Each number is 128 + 32 x the weight over its row's rms, rounded and kept within 0 to 255. Layers, rows and columns count from 0. Numbers have three digits each. The size before them is the row's rms in percent of the matrix's.

# layer 5 MLP down (transposed), 704x256, rms 0.0717, rows 167-200, columns 128-191
099:079142119138168133134105076134143122157148128126179193160145131111144161154173158066135103104160124108136111199144092153155142125181193127099110094085148160113131176094128089127094072113162115
101:124177122147110117134132126089128129147213174067129110154097161089164109180081120115088142051152066088147134086064125141145087126134116097075112121108162159136125114131071084178172106131105190
105:129126159162055115181112130123106078146094117098164125129116094138081109172114143110080135137117132132094054114057143124080177111187107100136152160115161051184099169127139134166087111161136155
100:175162110151115102069179108166104139137087156169137139110182136090204135149215115098151134129097104143140113158157117126087139158123125137154128161116141148102105080080135136019085102106085159
100:137141170162166225141113119083122120076117130112120120090148152114040137132070156092128183122106099112152154104106091154142122144144129170103107124119165121090157116141098158176125099094070156
096:091115128162130107130099096088106089176164110142132132163118082102114093121124130118174139099127077113187143140122157128137178130126115051085120166132149167146086138154108118124168133087086179
100:120183118164165114255138127087146120141144079121183146202122124171151155141111104113176096122137144163113173162138111115146134090133151144161102120130142125171146164086069121167086106126088116
096:123104110111066108138187150155107136159151097050136166109122109131149123146138148176111140133116128104177079191122089164102136084129107108085089115161154065120145094132128091117087107107086094
100:117127128123132157150118151113139115166141153100179152165152187134027119167170124101143144143160089095169096107100091079086101146124142115126082151065123149129150125110098124080114154065115087
098:156130176118129152144138084141144147162107127109108125140146107128161115103127197162098191127141095087115107137157136127134088094053128178117185137163117236159126149126144174146124144114147117
095:136082094119135111091123123148107095117073108161201138114147137086087125062121124111195097117050110132160145079093147121086103185126130156077173165131103039083081199132095145099107082193155201
100:149147167161162105079093120203075185122138111119106137046129142110056108120114165087133156155115158179220091127143131109169090091075110105179120118110103126077079118120108094060135110072163172
095:112066124150131139179104172069096113122116112146191079145107157144133141135138132101219107139130105110177119153052110149131132176094102070093139097105070156139108113179148143123164145135142116
102:113147118165113113178182144116199203202066126054148118086168086140141121146118107138113158171060116138097091140112138091116104096156182168126133147155173119103121183146153106121114118123146082
101:124138137121092142148101142110149145119146153167144146138145160131140100128124136125061077100178120123159166104136121193107119102142153131119133148093166181161134098079106147125115163171122079
100:075125087127093145113137063067128119143118148105113131136104152106154106124109126170114108110127127105100168091151103094179136124098167099132121130062117132168120147165186123078114100094064099
102:144122116109081098078085140100131143073182099132087067060128154162160088129161168175086084121124139135117129151087092095156115123111101203128082127135135126113156106172129194099223125123134078
101:130152133126125096143115096120093058161165122141064161101144114084138159145148116113105134178179132144178146159132080138127143077157072131112109089095114153124135120123185111098101139091105069
094:122133126071073146139144131156147063136143094112127158169095159107195106196095095174166138171184115100146087115101110132113091106135098115081121152166146139168104131134078182057202173140095135
096:145142131178129056096152092130155153099132110135181152145104152138129109140113139165149110135154115154115109155099156183083175126167180123156132120172127086134116128081172125118100068111084070
104:094162134136145214076103088141153155112135148147130178159070135140137178165108133125121089136114123115118163084111152104179174147141138136181107083039119180105144126186094153097103191096100140
105:111113171137164180142138138130098141167172111151116131078168150139140076128157138169116142182080175130174194129163115181114097102134139092160127095166142066115150086090081208123106178075100109
101:094152099098128183201160092205142186128143075135117119144137082117144157090157174072119122094125161135121125172121089132126118127140110089130161079085106183089163086124139132112137133148118147
099:176176145062121090175138116085140055115104128070132103096136122174151154168126137119171177145119129180136098180089151139167073136098099089180110103137134166182123158135129174148138123158127120
093:136053132123132081070124177165139153139129107141188089139166172181190121096131157124127123118008142175080106148107146157114128116097181130170103113134144216104104148143097121095129124119206105
105:132123105106090102137060133220113187152139163098139172084111119118130075072173136115152107107138127086116094171230147120121152152062092160091091098148143195086141122143119106096144145138110230
095:168077106123174136082135099150097135069151128123071136137156139119167139136096181116073154094132204156116171160095121107125105183173179129135129132168113135177131186136114160125116150122198127
101:120088076125116068158111124126094147113116132173142105100132113144123144095189177050127153105141134135103107093178184146142104150180138118134162121149121073151107109101155164127085114101114080
099:078156129144128051073152140168177142156079092106115121080173100116205144137155130159131130099134183146106165226157132131130076163110122099102163115127136093150084092217167150125185155130123102
099:148124156163124190139127185131170125088154096145151129194126087129114168138112124089138124110160216184133189107099115167090178179162110111104102151144124109103137164142105066155102087110137072
100:130116148106161162173149127124115141158139122078088158126121113107073168181144117130162164157149063120185186107163083116124094189168136148107144131116149122190158166122182135154107164148133128
108:126147103125123132128121228116106134176165102055136122205156112110079235138137111133094114137136095173133139179075133133097091121108092071124089140192110191120129140129113111124123084111136065
111:142129108134167108089129112136179109143084185150071145080103088161179139060091070108090060167102125131062136120185164133138129153115115125134115085152184063148180184203138118174100106161081107
096:148122170203150195090132142117113158094085152108169150181127137114083142089126134117151073171103113123102141127082117190155133116090101114182093168150131142103119180155100149104146105112106149
# layer 5 MLP gate, 704x256, rms 0.0793, rows 168-200, columns 128-191
091:103066177123145216112155088073138087162125155168113079121176132127088155183117133143111120127126094086170120091163156160151115156131115097146067155130166104132189139134149116156138150074105064
108:110046091065154190098126089160113173120177172149144106087101145121157101179112103129178132170096203157161080120119164087141138139074212113213116091112155103157143090117106128085192145117146099
101:126087166110178147158087147099116102133202152094118123154144105098159091198120107169200196093143164170196135124064111162102143122133120165109124151062176135197163102098161087086173132119119090
099:182103154067154184132144115058107102138102165116148086108095129081147146137159112134106181138101200147129153127122117200053112094138077203156136161106120091095155104151077121112195165163116118
098:131122137145149208162178134208147138105142139196122116122162141116161146123108148115093152151155060142158131113138070107134150058156155098115114125188129134151166123152169143127136107152167123
094:086166115146156177183135117093115092152163101155217114163133101184139153112085162133133100132189124145168163109122104104133087093105073195141084118129153100176155167112141169202088128182056094
092:169110163154138159117079086165131135070178140168142097144131171155085148161059139117104126134131214159079114143140145101119118110084187111096163147108081127113118089151149139156110145168118124
102:157166105114134104096155204193091117152088104117120096083092073124155190117090122146085127193120156162139130100164161151166106127105105209116113103124141120145058093165144150093120170151151186
096:161108183128150083085140131183101107139127169180128141075170166093119151205130177170134151151101092130095122072092129113144211145152108132148087147092084084079094116146117158113114131175092113
091:146172111123130132119168097139129180113180057131140152117121075147113116074179122137113144138121162139163065093112142086191153130115080136140179184186115100151097118088148121172108147138145081
100:110077160163085191072188119146140088111110221122118144167076100159154125114190132152142107139125090096041183142130155100101130151135114157152129129107074153114152091135093117153122094157127134
101:134150144165075136132133096148100096091156141136155163140140102115171141131102112134155134149088163090129102143110167159111118128091135168129142169122198112190145114168132159123184147133143171
101:155147146128086169153134117137134106153046191096142204085181121093114091081113124135178169174127108137115148099157141148108094097123176058115127098174200118134138142107171141154128131112171131
098:097143150095109119146156087160137152124122132142093123148117157122147101101182079212175187168124134116160146110147065112074154100132116142120122141140152121049149122157191136158148132147216063
112:148154162135159137182066116155181120096137096163118117133147159126147138110087204138119032169105116174136107119132105101065181100133105157117145101177141105108110067112139132133148134154164128
099:143092135092146137113094045158126079162099095082157115109154140066144156130151127036112116160121062133189102140137063152096192106104133160176145152148121088069117119147175165197142121162106100
106:129068151125120108109133129175132119108137088129161098109153100207157120124198156163105054095157128121138100142101119196082104127118097098148093089184146119152087159124104141199100136096153112
092:109142098179119126078152115115135158141120145168107082135115138202123127143122166143056157098130100097098156118088191108148186156138093081147142119091156142139173137116107075131127159087200108
093:138065172135163153168092157144151097133115150103161161149127128142128116137124149131121102214064165134176138163138167110102157129139152089120093076169139145120126189166132145145101162122157083
102:184140141084097189147105137146093125134124159109142148138160114136146131148135091153164085143138119121113108082122150106054148091137127070138111156098212123124124108104095139118139183071125094
100:113109135050095145150042095143094092162092070169117134107127087167109102196187127118133094131159150137105144124163107114090084057161090139124107138170176056127164067187117147152140146090105106
096:082116131079148100137052156182144113096105073161135128107111173143135131161075180076173102107125155096114106116120045149156163132141151147142141126132140098076148049183148157085131147156127117
098:084119186215144123144145141190110158187126099144201156125139088128129137180091150136126074115142134094088210200151178085135175089107145194107093137159135130133171108172129127175151096131115076
091:160156128059133099155131149131114143167145158113112080045149104164115113132164112114111148148085143150168096046134092130072159138115096085173148092096145100136084139108176171058119083169109112
100:185159163165122151133116152109133136124217061112123118132085135163172117165120097160156161121097137155174092158092158178078128075090110129106151148149066084129039108121157099173147093127125123
106:092146124181103137127098168090203128137070150100100097076108093134146119141186082108152143115131130078120082173148107142132109137113104134140162108119138102155109130119122111131146171161081064
106:043106108147132082107079080133095139123143128140126072110127138121120136087077186140146131123162108198165091164124126180114136081130130161090159151181133117110161121019137089115194080157081162
092:068129146158151149114095122077119135087120088107184119164103075080128080103079156195166161117133175122146169063110107155084167099128152133138060155087184123145124124113165125087134154046170148
095:126174182115122178119119109137090085118117103130111087099167200123118091140149120109123099127066120143105117125093112095159060090142175141126115080119142117093106126148150177150122164124127111
098:156142173106134158196069059145057121147159163108140169075138087115176080120106170101182102149150095137084138145102144177081146125060174168135110098131135092135127120141170128163156110166141122
111:131112171114075198087126163185105133085143134070175124119096101140099119133153173145120087202083082159125184154134135119171129099156103110117128121178171091081166136149118146157107138152196169
131:066123091093152142162075132160128113169066180138120118134116112162120153094096062116082086140097105109106145153158204149106058111165144113180109071092193108167160100166153124123186125110097122
096:158108120152117171097152110126140147076110188085176125091085148127094139108153151076131091133180121119115167132054133178123196173151139183107118182205103140110151133115084113096098095090124118
# layer 5 MLP up, 704x256, rms 0.0764, rows 168-200, columns 128-191
097:120098157130163114135100113131095145080151135069143153176085111105170127121066123178094151089141131132125147137081143082124157075170164123116148128117145142106110127098145121186145128127178166
105:153156126126129158128167175099111093121105144134183062170114115107148096140095142164085114121143083121134120153094109139091140162112156118124117123115111162179120176084095156123109114161089144
099:122102145142141064100103111076121121115079203165129085131157192059165142142206116149161152117118172120108137146169115167130128097134132093124156131128141131139130171114131148134082111157167129
100:054119161168120156119109114109076089116148090081132112053171122118119191146130113095131180138116080148121194116128155149145148105100098134051136127187136112078116098129123081135118161171083145
096:129133136074135133133127138099159133172096142134120113171075093123108088168172118133103084096136171118049110100162138115158069214169119166207160129127127132154126171097173176108079162142126141
097:081137124130115082101136084088157100101108126122089108139168073178153106120094038161147164132140144109107127108166115097142086114115126138117057160086104116183114092046134103121185128065151149
095:116161135113133176095153097102148130082093132115140135193199144132151117094157134144129120145141136066155085098103116127115169118149110134135105134148171142143208098116147131075163046117086130
100:136140086156140140121100144115116078183090124112161129139111125183142102139136255087125097095116108102217140096100130106137181117091110134155135083140080137150114132087119046115101112107106118
097:156124101139147100129108114162127107111147072118130045141099126116117129128119075078130147151103157185131143124131152078141119158172080134162182139125076166123123142138101118137066144110112093
098:115161126073180116165145103145153140128052127151175107135149186150127070104103056144140086207158144146145141160112135114112142147094127138131162132113107129083107200068146108159194046170140174
099:132052119114101145148161134104162089169110158143089184148200135100123186170236189147118115143118159129094109149126160131144081100113156108163215102086150139144147066138105155124121116157129159
097:062169122077160101068162064171097130115160124129100130115115118189134091157117165125142117084167096129120102160132107124143203126132160121070179130176118140112127148045145116106067090135084166
105:147168159137107143106117155139094158097113130065162119181118119086155148225159126089116119144131176177117112107088144128152097144120098125103082166089128094135097125085117109160140190134192069
099:113181125149101129149171130101137200127153165133098146177172152194090158135109109129098135149169107072158116149154081158095112136075111107140114127131159121090074110068124128096070146117166050
103:182204067134102174110119126123190164135147109115167174126096156123136088169075121126133056149142100125101183094075106207122151137103144178172091115143124144148145127089160157104179140114100082
100:098047179158114155091111159145099133112146113168088113072117135143142098126130166145148128077105147171132098149077140137056079098176148211095078140111172116165179123171107140084131123140177139
097:132232107135139112166138137129120153095124107086122070122196167107103128177112142156053119148124155120140156110141155155165129113127164096164118083182162146176097168115079109142161138097174153
095:114093114135129095095119140153142130092101103164140090146092095143142155118095135155132158081126084103138123122117166041115126134116189125126036141160126156197088202181137138099104114142108140
094:085131136140148104165111111175081136127090100134129129078192139162160140159088125173152184161171140103129127170078122086122146107196179133154142111146108114166103132172181107104118110095139156
101:176097147094150124129086082140128164177130148107144081157144136119070182147119084157128125167098098106096131117117134165082132095053079116066129152159092143157104174110126127135092148225138117
104:132124111127164171116183164123147104117132070107159158115162111110160102059098106158112157179098195130209142120144143173115124197131133095152156126208155106146108084063133224147129161162104132
102:059149192079151149105152113137114119199156059134072158109135142143112154115107122160129117136110136147123128173162121147085083117159093130078117097096100141174126125108146157099101146139059149
100:163058152152107086155153105113111117113126137192167098178094105205136104122086172161098060148185062132106169137120097118136154126081112119137074119115137156072085035107078098128170102094107132
090:147059142046090125125125130128157061136133117116150117152132123051155122098087093124161098121208106124163201079134157136109151201102093111103134085149115128169098105104164061144149171060105139
108:095122125093097136156129118163094103114167119116106134154111129136103119156155134123141149095136138098135095171170120191129121120132138148101130155129174132065144129148138140183099098166110140
099:132135053203153111208098134131117160068189080096114082126156061116094109135119169155165140125159089173166129097141144167130161159116146114142114139120152148075148194116119140114102101108151102
099:163102145147057145067141153140097138068133128169193131199177146173150108162101049109110149126157106088129158155112118094150175126103105157142127149112116129098132153041079116174153081099115129
094:133144107108144113103116096091119128132157141122091161171166185181109102164160117063140147112158144185093089131087171126101139097067169112180136078117150144080081177125099082175119075096165106
096:097121130094070144103128198126152129165100151132099154156178142129095143089100088152141115149135107139123113055162158190112133070148090186164118126146156108087112205126099117148149126082145117
099:173161119127140150138143084179135128128188150223166084121176116149165138129209141135105078175119167181119165158104105130148115194122134155230066083085207128147145117108144175133143150137085096
106:113100175084157135132066167121145114192134171149093145083124113175147113070100108179107052130158132151162140128115117142091094137172122092065129127127072143152133155137130115096167144166162146
106:137148145111128185084111098196106173091084133166114073131035145126122170133099114096118151149145133153162138111101165136102118138134104182125083069123069153149152153139103122118135115124173104
095:113105119040097082152120166128120120111131095061072082098110160137130092137158101115157139089136097125148099176096136084098115168122146185109078091171156130113140133131105139163154182140123078